{"d_model": 192, "d_mlp": 1536, "vocab_size": 986, "norm_place": "pre", "rope_base": 8130.0, "rope_fraction": 1.0, "init_std_qkv": 0.0511, "init_std_down": 0.00341, "optimizer": "adamw", "beta1": 0.9, "beta2": 0.99, "weight_decay": 0.089, "schedule": "wsd", "doc_mask": true, "steps": 8677}
Each number is 200 + 30 x the weight over its row's rms, rounded and kept within 0 to 999. Layers, rows and columns count from 0. The size before them is the row's rms in percent of the matrix's.

# layer 9 MLP down (transposed), 1536x192, rms 0.0919, rows 330-348, columns 0-191
105,230,240,213,184,181,237,208,207,186,214,179,225,160,215,210,191,136,164,197,248,204,193,228,144,186,219,175,227,202,130,167,207,154,200,186,209,239,188,184,229,247,233,238,201,207,202,206,178,198,201,176,166,192,167,231,161,186,224,224,250,182,167,185,193,226,168,191,183,199,173,247,210,213,143,238,273,127,158,167,233,182,219,224,198,168,211,181,202,236,236,227,219,208,187,150,173,206,197,210,181,178,227,226,195,199,256,170,211,189,178,160,190,203,177,185,216,159,212,169,194,219,187,295,182,227,225,197,185,201,176,244,248,185,208,189,132,207,196,218,194,187,212,240,172,248,227,209,181,195,176,261,204,194,239,196,233,197,219,220,218,199,207,195,113,239,216,213,110,172,182,257,170,195,200,165,236,232,196,251,180,211,222,191,233,136,209,242,196,207,182,195,146
084,233,241,166,200,182,181,207,203,164,199,168,224,260,207,220,194,196,156,176,212,198,176,228,244,186,239,192,197,206,180,271,194,168,151,220,224,212,239,236,169,219,203,196,155,152,151,178,143,187,186,227,211,212,182,258,161,182,184,205,156,142,194,211,216,229,181,176,169,175,188,202,179,245,170,224,153,172,243,241,225,151,192,284,231,186,216,223,178,205,210,189,207,184,179,175,194,226,223,218,221,175,235,184,209,189,213,276,191,160,185,190,226,186,158,225,171,246,198,202,214,244,213,359,156,207,208,187,187,202,190,209,186,201,214,207,176,216,169,212,179,220,270,169,206,172,222,259,180,180,176,186,201,174,217,191,211,218,195,185,236,169,196,190,202,206,173,174,151,190,258,194,251,172,199,229,197,197,212,157,200,262,219,220,186,183,211,181,200,201,204,203,188
111,188,233,186,168,244,194,191,104,227,219,147,134,211,221,202,193,220,172,172,183,188,232,210,201,268,228,255,204,178,221,195,237,165,165,206,246,153,195,197,219,205,173,232,199,160,202,217,216,180,168,164,167,226,222,212,190,189,206,189,201,193,170,165,197,138,180,245,228,193,194,203,188,201,162,215,155,194,181,195,263,204,189,244,185,243,241,176,228,223,225,149,179,194,198,223,219,194,202,233,217,285,233,218,206,131,194,194,214,148,220,229,244,195,195,208,247,148,176,212,199,232,210,172,230,232,225,237,201,214,206,209,217,121,183,238,208,135,183,157,216,212,215,224,173,233,178,197,204,233,172,193,176,190,156,165,199,197,193,230,201,207,222,226,193,250,183,198,203,192,161,189,196,203,230,164,196,245,140,116,203,187,204,219,252,189,187,185,188,240,175,257,235
083,251,214,191,175,228,200,203,221,215,186,201,218,213,185,179,208,230,169,215,180,109,231,232,175,220,230,173,227,236,182,293,173,163,131,220,163,223,241,211,212,188,222,200,178,231,152,208,185,241,240,194,190,200,150,245,249,192,225,224,227,183,194,192,179,224,230,170,214,226,196,208,189,204,158,190,225,183,253,236,184,212,203,203,212,177,233,266,211,180,166,194,198,192,174,131,218,230,180,191,193,189,192,152,171,138,252,231,222,216,209,230,224,270,193,174,187,207,157,183,186,187,227,321,197,166,168,192,217,164,191,166,212,178,202,171,173,156,172,157,222,196,162,156,205,248,228,224,150,256,232,193,182,199,186,215,222,226,150,177,192,207,246,147,216,188,223,174,228,199,232,172,184,209,176,220,192,225,217,172,158,183,187,223,217,218,191,184,194,196,186,194,228
106,169,179,194,190,152,210,207,251,227,195,182,272,203,182,166,226,231,198,210,175,232,196,182,189,196,163,242,195,197,161,176,168,173,237,190,231,200,200,174,199,200,218,172,233,196,173,248,202,195,195,185,175,232,196,144,186,188,196,191,205,194,197,173,215,245,189,267,245,184,181,213,207,222,225,224,195,184,192,221,253,247,272,265,203,199,173,263,171,236,182,174,232,233,178,220,221,190,202,263,235,191,155,184,171,261,243,235,182,223,236,227,160,216,186,171,210,148,173,209,188,232,202,98,184,190,216,234,212,139,236,268,162,214,214,200,225,139,164,229,179,207,178,143,209,154,220,189,197,183,197,198,235,175,148,266,207,167,172,166,223,170,155,193,162,231,210,206,222,179,162,241,178,169,185,226,195,231,194,232,176,179,183,156,212,200,197,213,182,194,200,162,190
111,206,138,185,230,234,172,193,217,143,209,199,226,182,168,221,156,200,195,197,206,267,223,199,226,203,150,213,204,169,233,230,210,216,180,232,269,187,185,175,211,185,221,192,208,206,206,168,229,180,184,267,187,196,181,218,206,214,212,233,227,204,240,191,247,108,199,183,169,204,188,187,235,174,170,165,188,185,223,226,214,160,214,214,147,196,182,166,188,154,200,220,163,201,188,199,205,198,222,232,221,252,265,180,197,213,173,197,184,171,207,190,184,205,229,225,191,235,193,173,194,146,159,175,164,210,275,209,183,218,205,190,152,190,236,180,183,105,206,220,212,257,205,206,281,232,177,222,176,182,175,196,228,262,186,210,195,189,242,230,256,185,135,164,195,197,214,175,219,184,181,260,142,200,235,204,204,231,192,223,153,270,209,176,224,205,204,155,167,180,188,210,164
110,163,229,183,156,199,227,179,232,257,223,187,213,195,179,205,238,222,215,262,177,202,188,205,202,196,236,214,201,207,182,247,204,193,256,163,180,189,190,225,215,176,174,219,220,200,157,193,252,178,245,187,194,223,213,229,183,217,214,208,166,162,215,235,191,178,223,181,204,182,248,202,188,197,225,179,176,248,274,214,179,182,223,157,197,169,230,255,153,212,158,189,123,201,143,227,251,211,205,206,238,151,172,211,143,215,186,204,190,234,190,184,186,193,183,222,155,142,218,205,232,136,116,166,195,228,235,155,213,141,191,185,205,223,235,157,216,222,251,213,227,251,205,219,210,209,217,155,225,171,202,185,151,209,222,192,237,211,205,202,202,121,187,220,200,239,115,210,163,205,237,221,236,171,209,179,204,226,219,162,193,177,205,192,155,229,203,181,197,216,146,228,212
085,158,226,220,162,160,180,157,192,193,149,210,145,196,210,209,154,199,211,260,213,204,197,242,194,232,205,152,178,200,177,261,201,226,258,220,206,190,187,267,233,124,208,247,154,162,201,179,108,156,227,255,189,200,188,198,191,187,247,204,244,187,204,186,243,236,203,221,184,213,220,172,208,184,179,184,184,178,244,230,199,265,200,202,204,160,172,207,193,190,149,227,234,143,169,255,223,180,220,230,188,202,236,184,239,227,246,223,256,231,231,214,191,171,168,188,165,211,207,138,217,243,159,250,171,146,202,206,201,233,218,171,142,181,181,186,177,181,198,215,193,177,230,184,234,203,201,191,217,208,215,203,251,201,252,214,163,206,200,185,206,174,204,195,231,158,231,221,214,181,157,216,222,155,165,213,165,142,200,190,214,187,196,208,252,184,219,167,177,215,186,191,228
090,208,209,194,205,169,200,185,228,210,163,163,228,231,216,230,229,185,230,261,184,244,223,218,215,182,181,211,190,202,164,159,193,256,172,178,183,210,195,192,194,193,150,198,218,163,262,204,193,204,236,178,235,184,170,171,212,153,180,230,136,183,224,232,168,212,260,138,181,245,256,176,172,243,146,207,201,199,141,194,188,194,192,179,181,225,187,205,239,198,177,260,197,215,173,228,263,220,198,208,191,178,218,179,245,205,159,244,202,219,157,245,233,233,150,163,264,182,205,203,193,168,160,151,236,185,200,166,179,238,194,189,155,205,186,254,205,227,170,169,196,169,192,215,213,185,206,217,233,220,206,209,240,155,234,193,195,177,188,201,209,230,157,149,220,210,176,206,186,200,208,180,230,207,196,273,214,193,195,133,207,267,219,238,143,171,233,195,256,164,138,172,200
096,143,163,225,222,228,188,200,214,242,181,175,191,237,240,186,203,176,257,225,212,173,203,210,177,182,186,240,167,168,151,237,189,259,124,179,186,200,203,168,216,233,219,195,134,249,234,229,194,171,219,249,214,233,156,219,176,221,189,171,202,179,243,188,161,228,193,188,258,200,224,222,207,253,249,211,202,192,151,249,185,176,176,184,195,186,210,209,186,168,135,208,184,187,202,192,218,186,197,202,240,187,190,179,238,178,247,197,267,169,225,161,189,216,205,212,233,166,138,202,133,159,188,223,213,227,210,220,176,220,170,159,186,163,222,177,182,176,191,163,205,191,228,207,200,199,209,193,204,222,168,195,184,227,205,213,230,168,230,173,246,225,239,238,197,192,166,137,153,206,192,143,223,218,252,189,208,274,153,214,201,184,277,163,212,224,196,150,233,182,218,170,226
105,189,241,158,236,203,230,158,226,217,179,244,212,156,211,230,221,103,193,205,213,191,232,224,186,227,170,168,185,222,205,152,182,230,197,207,177,191,217,207,257,206,116,222,236,210,191,216,257,204,169,195,202,157,205,251,162,238,219,173,153,163,258,228,205,203,207,209,221,158,238,208,170,183,232,254,216,253,221,191,209,192,185,172,183,182,147,247,161,236,224,239,211,148,226,206,190,173,155,206,181,188,221,221,221,214,192,174,173,253,220,216,204,167,231,171,199,232,196,224,206,222,185,211,178,210,176,227,236,236,192,223,200,140,174,171,206,217,159,190,225,210,227,187,173,170,184,210,176,176,225,236,170,151,156,240,223,206,293,184,168,198,217,208,237,171,166,232,176,169,185,157,231,167,207,181,191,182,215,221,232,197,163,202,230,173,120,190,205,172,215,149,223
107,255,230,181,179,132,174,273,199,185,206,175,218,179,218,168,225,197,220,139,149,204,198,238,191,215,266,235,204,195,206,240,222,250,207,215,186,195,199,187,211,217,236,201,177,264,281,180,214,202,186,172,208,215,213,186,172,177,245,187,240,215,195,213,202,180,200,196,179,199,257,190,179,234,199,166,196,208,239,177,184,244,160,203,145,231,244,173,139,213,179,212,226,197,239,194,139,173,185,171,191,219,163,188,209,176,195,215,184,211,169,236,199,189,209,190,200,148,200,170,248,192,193,165,175,177,212,186,150,141,213,203,253,188,206,218,187,226,228,171,147,155,200,220,242,255,171,256,242,212,178,214,161,242,134,147,245,185,198,188,220,254,204,182,225,193,218,171,231,167,192,246,111,198,220,148,192,210,230,192,202,211,232,208,180,204,160,187,195,204,218,203,188
102,160,219,175,198,187,215,258,176,245,213,209,178,206,154,216,155,173,207,229,211,206,167,188,221,204,210,194,202,192,160,215,243,154,224,182,180,115,188,214,185,223,188,230,191,235,141,176,189,197,235,211,197,174,211,218,189,155,213,118,186,201,248,220,199,243,192,204,166,175,184,191,153,154,241,141,182,186,159,240,254,199,251,223,234,207,229,256,238,218,157,221,242,215,150,192,203,241,167,251,196,222,197,234,189,229,160,264,197,190,264,214,207,192,181,245,173,217,150,205,223,130,200,192,194,148,210,219,195,231,216,235,197,199,170,219,198,173,171,184,197,215,184,204,169,186,160,228,179,161,257,210,165,207,194,218,178,226,176,215,119,234,188,186,218,238,216,212,242,226,231,220,232,175,189,157,163,203,215,147,224,215,170,194,226,238,212,198,213,200,253,170,195
117,205,242,150,188,228,200,254,183,187,170,152,139,213,173,225,161,190,165,158,201,186,213,180,217,211,192,179,166,195,196,145,218,196,169,190,217,183,189,246,188,224,170,220,175,192,220,213,208,273,186,152,223,234,163,197,214,196,221,212,217,259,239,114,244,214,162,219,145,217,170,204,199,177,228,152,198,198,162,195,218,194,256,192,177,286,184,206,200,227,184,229,241,179,238,167,145,208,223,141,199,250,206,231,228,180,207,193,187,176,166,206,226,138,185,220,187,170,179,170,211,241,203,169,253,202,190,235,235,240,232,183,214,145,255,198,182,240,154,144,171,195,235,136,169,214,230,229,222,170,241,189,192,168,222,176,201,211,220,190,225,166,218,163,196,203,219,206,232,157,184,188,246,224,213,182,241,168,243,187,216,222,178,206,209,173,231,203,226,182,218,196,238
099,169,200,222,224,188,253,229,240,183,168,177,154,244,199,174,171,247,201,255,215,173,196,213,226,199,182,191,251,168,197,178,182,164,205,219,233,199,172,208,150,214,233,220,248,184,211,190,215,183,204,241,150,214,177,141,191,210,150,190,279,153,204,228,146,221,148,176,235,263,223,171,208,179,192,157,258,191,170,228,172,235,213,156,183,196,208,254,211,172,226,211,162,224,186,193,227,204,208,256,183,207,203,193,190,192,195,203,204,158,190,208,191,237,178,240,266,181,220,196,190,143,216,195,190,182,178,167,176,202,186,173,166,202,200,230,201,197,237,245,162,205,142,227,204,232,234,259,188,203,164,151,200,228,245,217,185,198,234,239,230,179,181,225,250,201,212,192,147,197,207,185,140,205,210,174,127,169,159,216,150,166,270,242,168,214,214,195,210,236,186,194,211
111,183,123,174,207,240,184,226,187,181,178,139,113,216,198,203,216,178,283,160,232,191,181,180,242,199,163,157,213,176,178,177,203,238,227,257,204,203,218,207,199,221,216,206,179,207,276,198,177,167,164,190,145,213,213,207,234,191,210,165,262,215,221,202,172,203,186,152,176,223,211,204,260,185,178,218,193,234,187,157,259,204,257,231,204,213,155,155,212,219,186,182,211,199,255,172,172,186,247,184,171,186,174,214,232,225,178,200,210,196,206,152,153,186,143,180,182,182,231,232,224,239,194,194,92,214,228,178,203,185,198,217,177,201,191,207,204,242,214,207,201,181,220,224,198,231,221,256,217,239,226,222,194,168,192,210,189,204,235,244,230,181,190,212,231,187,266,193,182,204,178,195,207,225,230,152,246,185,209,188,166,190,182,195,153,246,141,205,177,161,227,195,190
093,247,208,207,240,197,166,235,210,203,205,232,159,159,246,169,173,164,165,186,225,212,205,205,187,236,239,205,146,195,190,231,145,178,135,272,201,191,245,170,212,176,214,222,164,201,204,233,170,228,164,213,186,190,189,246,208,217,172,166,216,215,191,176,211,235,211,171,277,192,171,188,235,238,237,199,210,162,230,164,224,231,172,203,232,185,248,207,195,217,208,228,175,211,241,199,238,194,177,174,216,160,215,164,198,194,221,164,231,168,226,220,161,210,142,217,158,177,197,208,179,179,162,156,236,234,181,200,189,187,213,161,188,243,216,222,223,176,177,204,205,197,210,203,211,148,237,218,252,230,243,162,215,202,185,243,218,177,174,180,232,250,191,182,152,122,210,203,156,206,140,197,234,209,180,231,131,219,199,269,183,195,231,233,172,226,214,229,161,217,219,140,140
108,251,181,265,181,202,151,209,219,210,165,194,194,215,168,226,201,208,246,194,213,203,179,214,176,191,189,165,177,243,192,124,217,185,179,143,155,166,197,184,127,203,230,197,155,239,307,185,173,256,195,224,178,212,188,216,198,168,214,213,221,206,225,192,173,208,202,188,143,183,191,177,224,208,254,212,242,184,240,188,192,165,223,219,210,187,213,175,241,218,221,207,210,200,219,221,250,186,150,178,205,233,254,218,232,229,224,214,173,217,110,150,193,204,167,205,198,171,193,179,208,184,199,162,176,168,254,256,193,196,195,205,216,238,183,178,228,233,160,234,134,183,200,236,199,215,177,229,173,212,198,216,237,183,154,210,208,172,154,221,228,235,204,191,212,193,220,219,200,207,259,176,185,214,206,120,182,135,258,212,192,170,209,190,213,161,195,238,152,191,233,218,203
077,174,196,239,257,146,199,199,179,123,220,201,197,178,198,181,187,189,203,165,135,186,210,139,192,181,213,260,204,168,207,154,163,244,221,212,211,206,180,136,252,194,153,228,251,263,246,186,165,210,187,191,210,193,161,168,219,198,259,177,174,183,191,249,198,208,174,191,211,198,231,178,274,184,185,195,215,210,197,282,250,210,188,196,164,180,206,154,157,234,178,236,245,237,196,221,223,184,224,184,158,194,204,201,169,152,195,186,233,234,236,190,160,179,240,184,222,209,214,203,167,212,172,208,178,181,202,257,173,215,183,175,237,248,168,261,199,195,177,239,227,251,195,232,210,212,260,118,209,228,190,208,204,187,210,185,182,234,215,213,159,179,174,166,197,183,173,188,180,183,180,190,196,243,163,179,178,249,229,191,203,189,226,210,201,178,234,241,180,199,210,212,147
# layer 9 MLP up, 1536x192, rms 0.095, rows 331-348, columns 0-191
089,252,154,228,145,227,211,185,171,230,172,208,141,156,179,178,220,154,222,241,168,140,200,178,206,228,172,159,268,151,209,171,198,251,195,212,179,216,176,214,170,176,204,193,186,225,204,228,221,228,228,231,150,238,154,211,181,220,164,249,219,176,253,188,231,223,197,198,181,180,211,150,267,176,201,228,200,143,202,136,191,212,212,205,168,206,198,200,193,231,214,213,204,226,190,198,154,183,129,183,170,181,195,206,218,187,185,196,207,234,224,207,216,280,222,153,229,182,209,198,260,179,173,203,171,267,197,198,205,245,241,227,198,185,207,173,267,141,274,175,209,163,197,207,164,205,202,201,185,210,222,190,198,269,179,222,210,247,218,182,192,219,182,189,251,143,205,168,221,172,190,237,162,187,206,194,224,195,189,228,152,156,194,170,221,202,190,226,244,187,203,194,172
110,183,203,230,225,208,156,188,224,196,181,229,208,132,182,215,253,220,221,181,257,227,210,180,211,273,202,183,171,196,167,191,215,218,188,247,207,281,187,132,180,243,226,200,200,127,135,179,227,167,135,192,180,208,195,172,186,155,231,238,227,213,221,202,211,231,173,199,197,241,213,196,144,233,199,218,176,170,172,220,239,239,205,197,153,209,178,206,225,180,200,221,232,211,197,205,158,202,157,252,189,195,258,201,192,225,182,155,186,198,248,224,199,236,181,183,149,168,218,184,211,153,234,186,191,230,211,187,185,217,169,232,191,228,227,221,230,226,162,177,183,188,214,211,207,234,246,171,155,210,148,211,200,228,171,261,231,202,237,143,232,230,217,173,198,177,189,221,183,143,187,188,203,161,263,228,176,181,235,220,158,207,220,193,188,155,156,239,226,138,186,207,205
093,201,155,194,207,194,192,196,236,219,220,205,196,193,208,219,211,190,199,206,194,250,146,198,199,209,154,149,205,208,220,183,217,196,167,214,185,233,165,205,212,190,190,213,207,207,138,203,291,226,148,275,194,236,225,198,167,203,163,198,194,175,208,217,211,202,197,167,282,183,185,212,165,233,184,171,246,193,197,196,198,168,129,159,226,230,148,135,160,250,187,198,224,157,185,191,201,177,313,174,188,214,221,192,179,178,151,182,207,244,205,178,205,199,222,249,206,207,189,188,190,157,211,211,219,264,168,228,169,213,194,239,226,244,240,242,209,233,205,164,176,172,206,150,187,207,184,138,205,207,200,225,186,212,195,209,160,268,229,263,160,242,207,186,184,177,165,239,150,192,206,209,169,184,186,191,194,225,225,224,220,214,154,207,166,247,195,209,183,210,252,165,204
097,151,198,207,192,270,216,230,184,189,196,193,180,203,228,235,188,139,246,208,234,179,202,197,180,253,184,166,213,205,205,166,218,256,211,209,205,212,138,205,230,189,257,215,181,207,147,170,225,201,199,252,187,207,191,206,162,236,128,212,202,189,171,182,252,245,178,205,170,178,230,163,234,223,170,209,206,236,230,165,162,203,205,170,209,256,195,207,195,210,204,120,194,193,195,233,202,210,227,219,150,181,242,218,233,230,194,181,173,236,233,163,265,207,214,237,192,187,217,239,206,181,179,186,229,166,211,114,164,242,200,175,153,204,234,200,187,192,204,141,187,227,214,140,190,193,167,207,166,222,208,197,212,165,185,197,247,258,221,196,195,227,198,241,210,255,123,226,216,218,202,150,153,165,198,181,201,146,183,211,185,220,167,255,222,159,188,236,178,186,206,230,217
109,234,190,264,198,197,216,221,245,180,199,212,226,228,174,177,193,178,173,204,216,232,150,229,244,215,191,166,175,194,223,166,229,160,230,260,240,198,183,226,212,217,243,155,179,196,192,222,211,179,171,208,227,162,163,159,210,168,224,191,180,200,189,181,185,193,214,148,229,234,225,214,164,213,194,199,220,229,253,185,200,193,227,176,183,191,147,169,200,187,201,163,197,188,153,236,231,237,167,198,170,240,234,216,247,166,208,192,204,179,186,274,198,212,195,211,237,185,222,244,185,174,182,184,187,178,253,188,207,228,203,187,284,174,188,198,222,214,203,130,203,145,233,207,201,97,159,171,212,209,224,166,192,189,246,205,224,210,229,186,228,190,222,202,216,229,251,210,209,239,169,148,190,156,206,207,207,125,236,236,229,170,172,190,192,206,150,180,245,112,244,188,236
110,162,148,175,156,233,220,185,205,215,220,222,224,209,195,161,228,229,209,213,180,175,177,219,177,202,187,215,196,213,169,163,246,210,169,249,181,207,214,199,205,172,207,217,212,123,170,237,215,180,154,233,208,175,168,217,187,199,176,199,218,175,202,183,222,193,164,194,196,179,229,115,211,223,158,201,188,159,228,143,238,237,203,168,190,211,127,196,174,220,182,222,191,198,201,257,211,168,197,231,183,201,170,254,160,156,218,147,232,195,155,188,200,250,197,201,269,151,229,191,211,216,187,168,198,222,192,154,190,192,176,233,133,240,191,176,221,191,236,200,135,223,276,126,210,133,206,211,236,177,207,257,254,200,261,207,170,196,205,218,189,196,255,202,209,135,173,219,238,183,202,195,182,193,226,220,222,193,226,223,236,212,215,187,246,243,214,206,219,184,220,214,227
091,209,207,179,243,251,230,233,169,180,225,189,136,187,197,224,215,193,221,136,178,178,163,198,189,144,182,225,200,191,181,175,219,200,122,151,262,228,137,114,240,216,207,159,190,216,162,235,251,208,165,228,211,230,178,177,184,201,219,180,228,177,132,171,176,208,251,218,180,184,246,181,221,245,201,179,191,207,197,211,187,199,175,175,192,228,218,225,186,222,186,253,226,207,168,247,201,180,227,171,189,225,206,194,146,216,207,195,176,175,158,203,228,197,216,213,186,201,180,267,192,190,228,185,211,225,203,167,222,175,140,205,172,220,216,270,194,247,209,189,223,245,198,203,175,204,218,147,212,151,222,207,165,147,186,269,162,197,216,237,211,246,192,198,206,225,215,168,183,204,186,175,222,241,181,235,166,230,217,229,217,210,210,266,125,228,170,228,171,200,221,210,189
093,197,197,160,165,179,200,197,205,200,228,210,136,151,205,158,204,195,179,198,232,213,211,235,196,243,169,231,197,157,195,208,200,214,206,189,182,188,183,104,216,231,201,175,243,231,214,232,202,132,178,273,182,213,194,191,237,215,195,182,212,299,224,156,183,170,192,197,194,191,194,179,159,219,201,249,206,204,218,199,165,219,201,228,141,243,211,167,156,235,158,176,188,173,204,205,152,194,175,223,156,197,231,189,231,226,225,126,185,164,237,255,215,241,246,232,198,242,206,198,210,197,254,171,200,266,250,198,208,179,239,221,165,175,182,217,230,173,195,180,164,178,224,185,215,186,256,185,196,147,169,212,180,227,204,228,225,220,176,170,220,225,221,184,197,181,156,199,268,259,185,179,205,211,211,181,223,158,192,198,203,192,210,259,187,192,189,207,239,190,166,258,249
102,196,229,257,188,218,206,193,216,161,236,197,216,161,151,187,232,143,150,190,201,243,118,199,184,161,208,166,184,162,205,179,209,187,199,178,192,161,200,211,190,216,266,181,186,213,180,188,180,173,166,208,234,226,184,194,201,181,196,242,240,163,184,178,163,115,193,143,218,228,215,169,224,234,195,212,188,209,217,202,196,233,212,222,248,192,189,161,207,253,194,243,228,235,215,215,201,214,230,191,182,248,242,210,244,221,193,171,119,183,185,195,192,205,188,189,181,205,256,226,199,211,216,131,204,242,152,239,203,144,208,207,226,194,208,169,228,219,264,228,231,213,188,145,223,157,187,196,225,195,209,226,221,220,171,235,150,198,186,191,226,203,192,191,199,183,166,206,251,231,236,209,195,226,253,228,180,216,190,191,203,135,135,270,171,223,187,228,248,132,215,184,219
109,168,207,228,173,175,211,255,241,192,180,165,196,165,209,176,258,179,151,179,230,167,186,199,218,215,223,180,193,182,164,207,196,162,184,220,256,229,181,242,154,228,218,175,216,166,193,178,182,170,226,201,150,208,202,163,203,169,182,198,200,275,150,228,234,241,173,162,173,213,214,190,164,195,132,249,242,254,259,211,180,188,202,182,179,188,219,205,216,169,210,208,204,224,210,222,203,126,157,217,189,186,233,186,199,177,161,166,151,179,227,237,235,203,230,177,199,202,266,213,238,153,204,164,237,183,238,241,163,161,173,233,228,239,167,232,204,203,216,179,146,141,204,166,197,196,228,176,140,201,221,206,194,268,216,207,246,261,228,189,197,247,201,182,155,166,181,233,196,255,222,241,181,221,195,177,233,220,212,176,206,207,195,220,182,221,210,237,148,195,232,219,203
100,190,187,168,228,241,208,206,190,166,212,206,225,190,180,218,216,222,174,170,238,226,198,189,201,122,209,190,182,196,120,208,218,213,213,208,198,189,216,201,231,208,190,160,170,242,202,215,183,202,212,203,185,170,179,160,262,172,159,216,204,221,176,191,205,186,148,244,159,206,246,199,214,158,214,176,257,250,206,195,215,225,186,162,208,262,163,235,202,190,178,198,257,220,131,244,174,188,229,227,219,232,187,195,236,178,199,217,214,194,195,200,209,243,186,184,206,218,256,207,204,163,231,155,195,211,210,169,174,259,164,220,203,215,212,250,160,223,183,185,171,188,207,192,137,202,235,212,218,158,162,226,252,237,213,265,200,195,158,143,283,200,247,188,195,227,203,187,172,194,206,211,193,157,271,154,170,160,252,215,218,151,241,158,164,194,177,269,193,176,180,214,197
106,221,195,132,191,198,192,198,194,188,208,220,194,237,217,225,226,179,202,201,145,213,151,196,183,235,218,201,225,185,215,168,189,230,211,260,189,218,186,206,186,192,235,140,211,221,201,165,186,185,189,166,181,241,212,170,179,192,208,220,197,174,230,184,185,133,237,225,198,188,260,172,244,236,176,173,216,187,191,200,224,237,127,203,143,186,231,235,226,182,193,220,158,170,196,211,189,210,217,239,198,238,182,175,180,236,194,131,219,188,186,180,248,215,185,209,156,151,248,177,181,216,236,190,221,215,203,246,255,172,160,193,180,189,224,202,226,151,228,203,215,184,201,253,169,191,247,246,202,181,207,280,166,217,220,250,148,165,235,225,194,216,251,284,201,165,191,149,188,200,148,166,219,208,245,227,205,154,176,186,195,238,210,253,180,260,150,199,222,192,172,201,159
115,187,166,230,204,241,183,240,222,239,168,196,191,231,221,180,215,224,209,230,247,203,189,184,200,183,157,95,181,225,185,131,242,191,148,205,177,238,218,265,226,201,214,171,189,180,188,195,210,156,171,192,213,231,216,195,156,223,209,212,232,236,197,177,182,180,194,195,187,204,236,172,182,215,173,224,211,182,167,181,232,230,197,163,229,217,192,191,153,212,158,225,224,193,174,271,182,147,213,253,170,157,194,161,131,181,160,178,220,247,218,226,169,202,189,161,182,208,250,211,224,191,213,190,250,196,140,161,163,227,241,265,194,218,207,185,211,173,180,163,177,217,180,181,178,240,198,198,134,243,203,207,225,200,232,125,152,220,208,196,254,199,225,240,236,202,216,177,238,202,210,208,228,188,177,241,174,236,155,221,191,193,191,237,170,241,196,240,190,217,232,155,193
105,228,184,182,202,196,210,187,198,175,193,221,160,221,246,210,154,221,253,203,186,249,217,145,177,199,188,195,207,197,192,182,196,190,237,160,156,189,211,276,182,208,203,161,219,152,253,251,167,170,208,181,199,272,173,219,196,174,160,253,171,194,202,181,174,159,242,236,205,197,243,249,209,226,176,212,215,196,224,180,161,212,208,231,221,228,182,168,204,221,145,150,224,230,219,193,164,113,158,191,179,217,201,247,180,203,186,186,231,212,180,187,217,200,240,186,122,206,251,230,193,180,195,177,257,229,229,183,189,209,210,208,179,187,185,216,191,209,208,186,193,220,206,216,224,261,232,160,169,163,192,225,173,174,184,166,208,196,192,159,247,217,243,177,292,175,178,194,226,192,185,140,260,197,223,244,182,165,237,204,184,217,180,186,201,255,184,234,221,141,180,171,158
107,265,238,216,169,254,254,245,225,187,259,242,192,213,160,197,212,180,187,132,202,198,142,220,196,169,209,137,167,204,201,159,210,174,188,258,220,237,180,188,217,247,217,196,218,166,194,198,220,207,185,176,196,173,209,194,208,147,193,179,260,205,170,230,246,168,187,203,185,204,202,173,192,204,209,108,221,188,221,142,183,212,217,227,196,241,199,189,174,153,208,213,202,185,179,230,169,177,214,200,178,245,201,248,158,158,173,171,188,221,209,207,226,229,214,236,227,218,186,215,227,184,215,193,175,194,224,170,162,249,182,249,200,210,204,222,178,173,184,192,169,223,244,176,176,249,228,182,208,205,198,237,198,242,180,170,200,265,217,186,212,241,192,190,214,183,237,231,184,199,218,184,190,148,203,202,254,235,156,188,153,154,142,164,168,213,164,258,141,187,163,201,274
083,203,203,227,220,211,200,178,214,221,164,189,208,181,194,187,213,193,209,191,238,174,194,188,204,231,189,198,253,213,201,211,176,184,176,221,130,225,115,193,208,224,241,166,188,153,225,158,200,189,126,213,189,194,134,165,259,158,200,225,206,206,147,198,177,174,209,227,187,122,232,203,212,180,172,242,236,228,252,267,177,200,184,200,161,222,140,217,217,192,198,233,217,279,130,196,191,190,205,195,165,202,182,160,152,200,228,130,186,238,206,211,224,190,283,220,165,184,206,234,270,194,267,171,184,190,169,200,197,187,212,240,195,177,211,192,210,225,188,209,223,157,206,228,211,201,226,214,190,240,189,180,180,225,200,185,175,193,213,175,219,178,193,216,219,201,197,239,250,225,193,209,268,166,217,236,226,215,241,272,210,178,183,165,216,204,187,227,212,182,193,144,175
111,190,189,254,203,165,206,234,197,178,207,205,214,170,173,170,302,190,266,181,221,217,199,209,236,211,190,156,159,288,163,206,215,179,220,248,215,272,164,170,228,182,239,160,201,212,151,165,196,209,157,232,210,209,171,153,270,131,205,131,189,184,213,192,214,203,176,179,226,259,252,164,181,191,168,207,202,184,223,232,186,183,210,221,200,182,180,181,193,185,201,216,165,200,166,189,203,151,215,206,210,247,192,178,172,222,225,196,157,171,238,229,222,212,198,173,177,184,219,207,233,222,200,162,187,195,222,194,181,229,193,243,217,210,221,173,172,177,175,204,155,172,227,151,222,163,229,227,201,178,194,182,272,262,205,161,208,247,204,232,217,261,181,199,202,225,218,156,211,248,235,180,207,149,206,176,216,197,195,169,205,193,160,217,138,250,193,185,188,191,218,230,178
067,195,224,124,150,227,186,186,198,238,169,189,237,191,207,149,220,199,181,207,227,191,166,201,216,181,188,197,213,184,209,167,276,123,137,205,151,240,220,271,190,197,263,206,196,157,148,185,232,216,172,204,129,224,216,202,171,157,197,204,225,209,192,172,225,183,221,209,252,193,196,185,163,272,142,198,172,184,199,103,136,216,191,232,194,200,172,247,220,167,220,161,186,187,163,205,159,162,194,192,191,191,197,203,215,216,207,182,154,167,200,224,208,234,229,148,205,201,181,177,247,201,228,245,215,186,264,203,187,202,202,215,165,208,202,183,210,187,208,152,202,150,200,231,244,207,199,214,231,258,221,185,186,211,208,220,207,191,220,189,211,207,204,232,286,212,196,222,177,232,175,232,247,214,172,197,172,180,241,212,178,249,174,195,177,222,172,190,206,186,193,153,195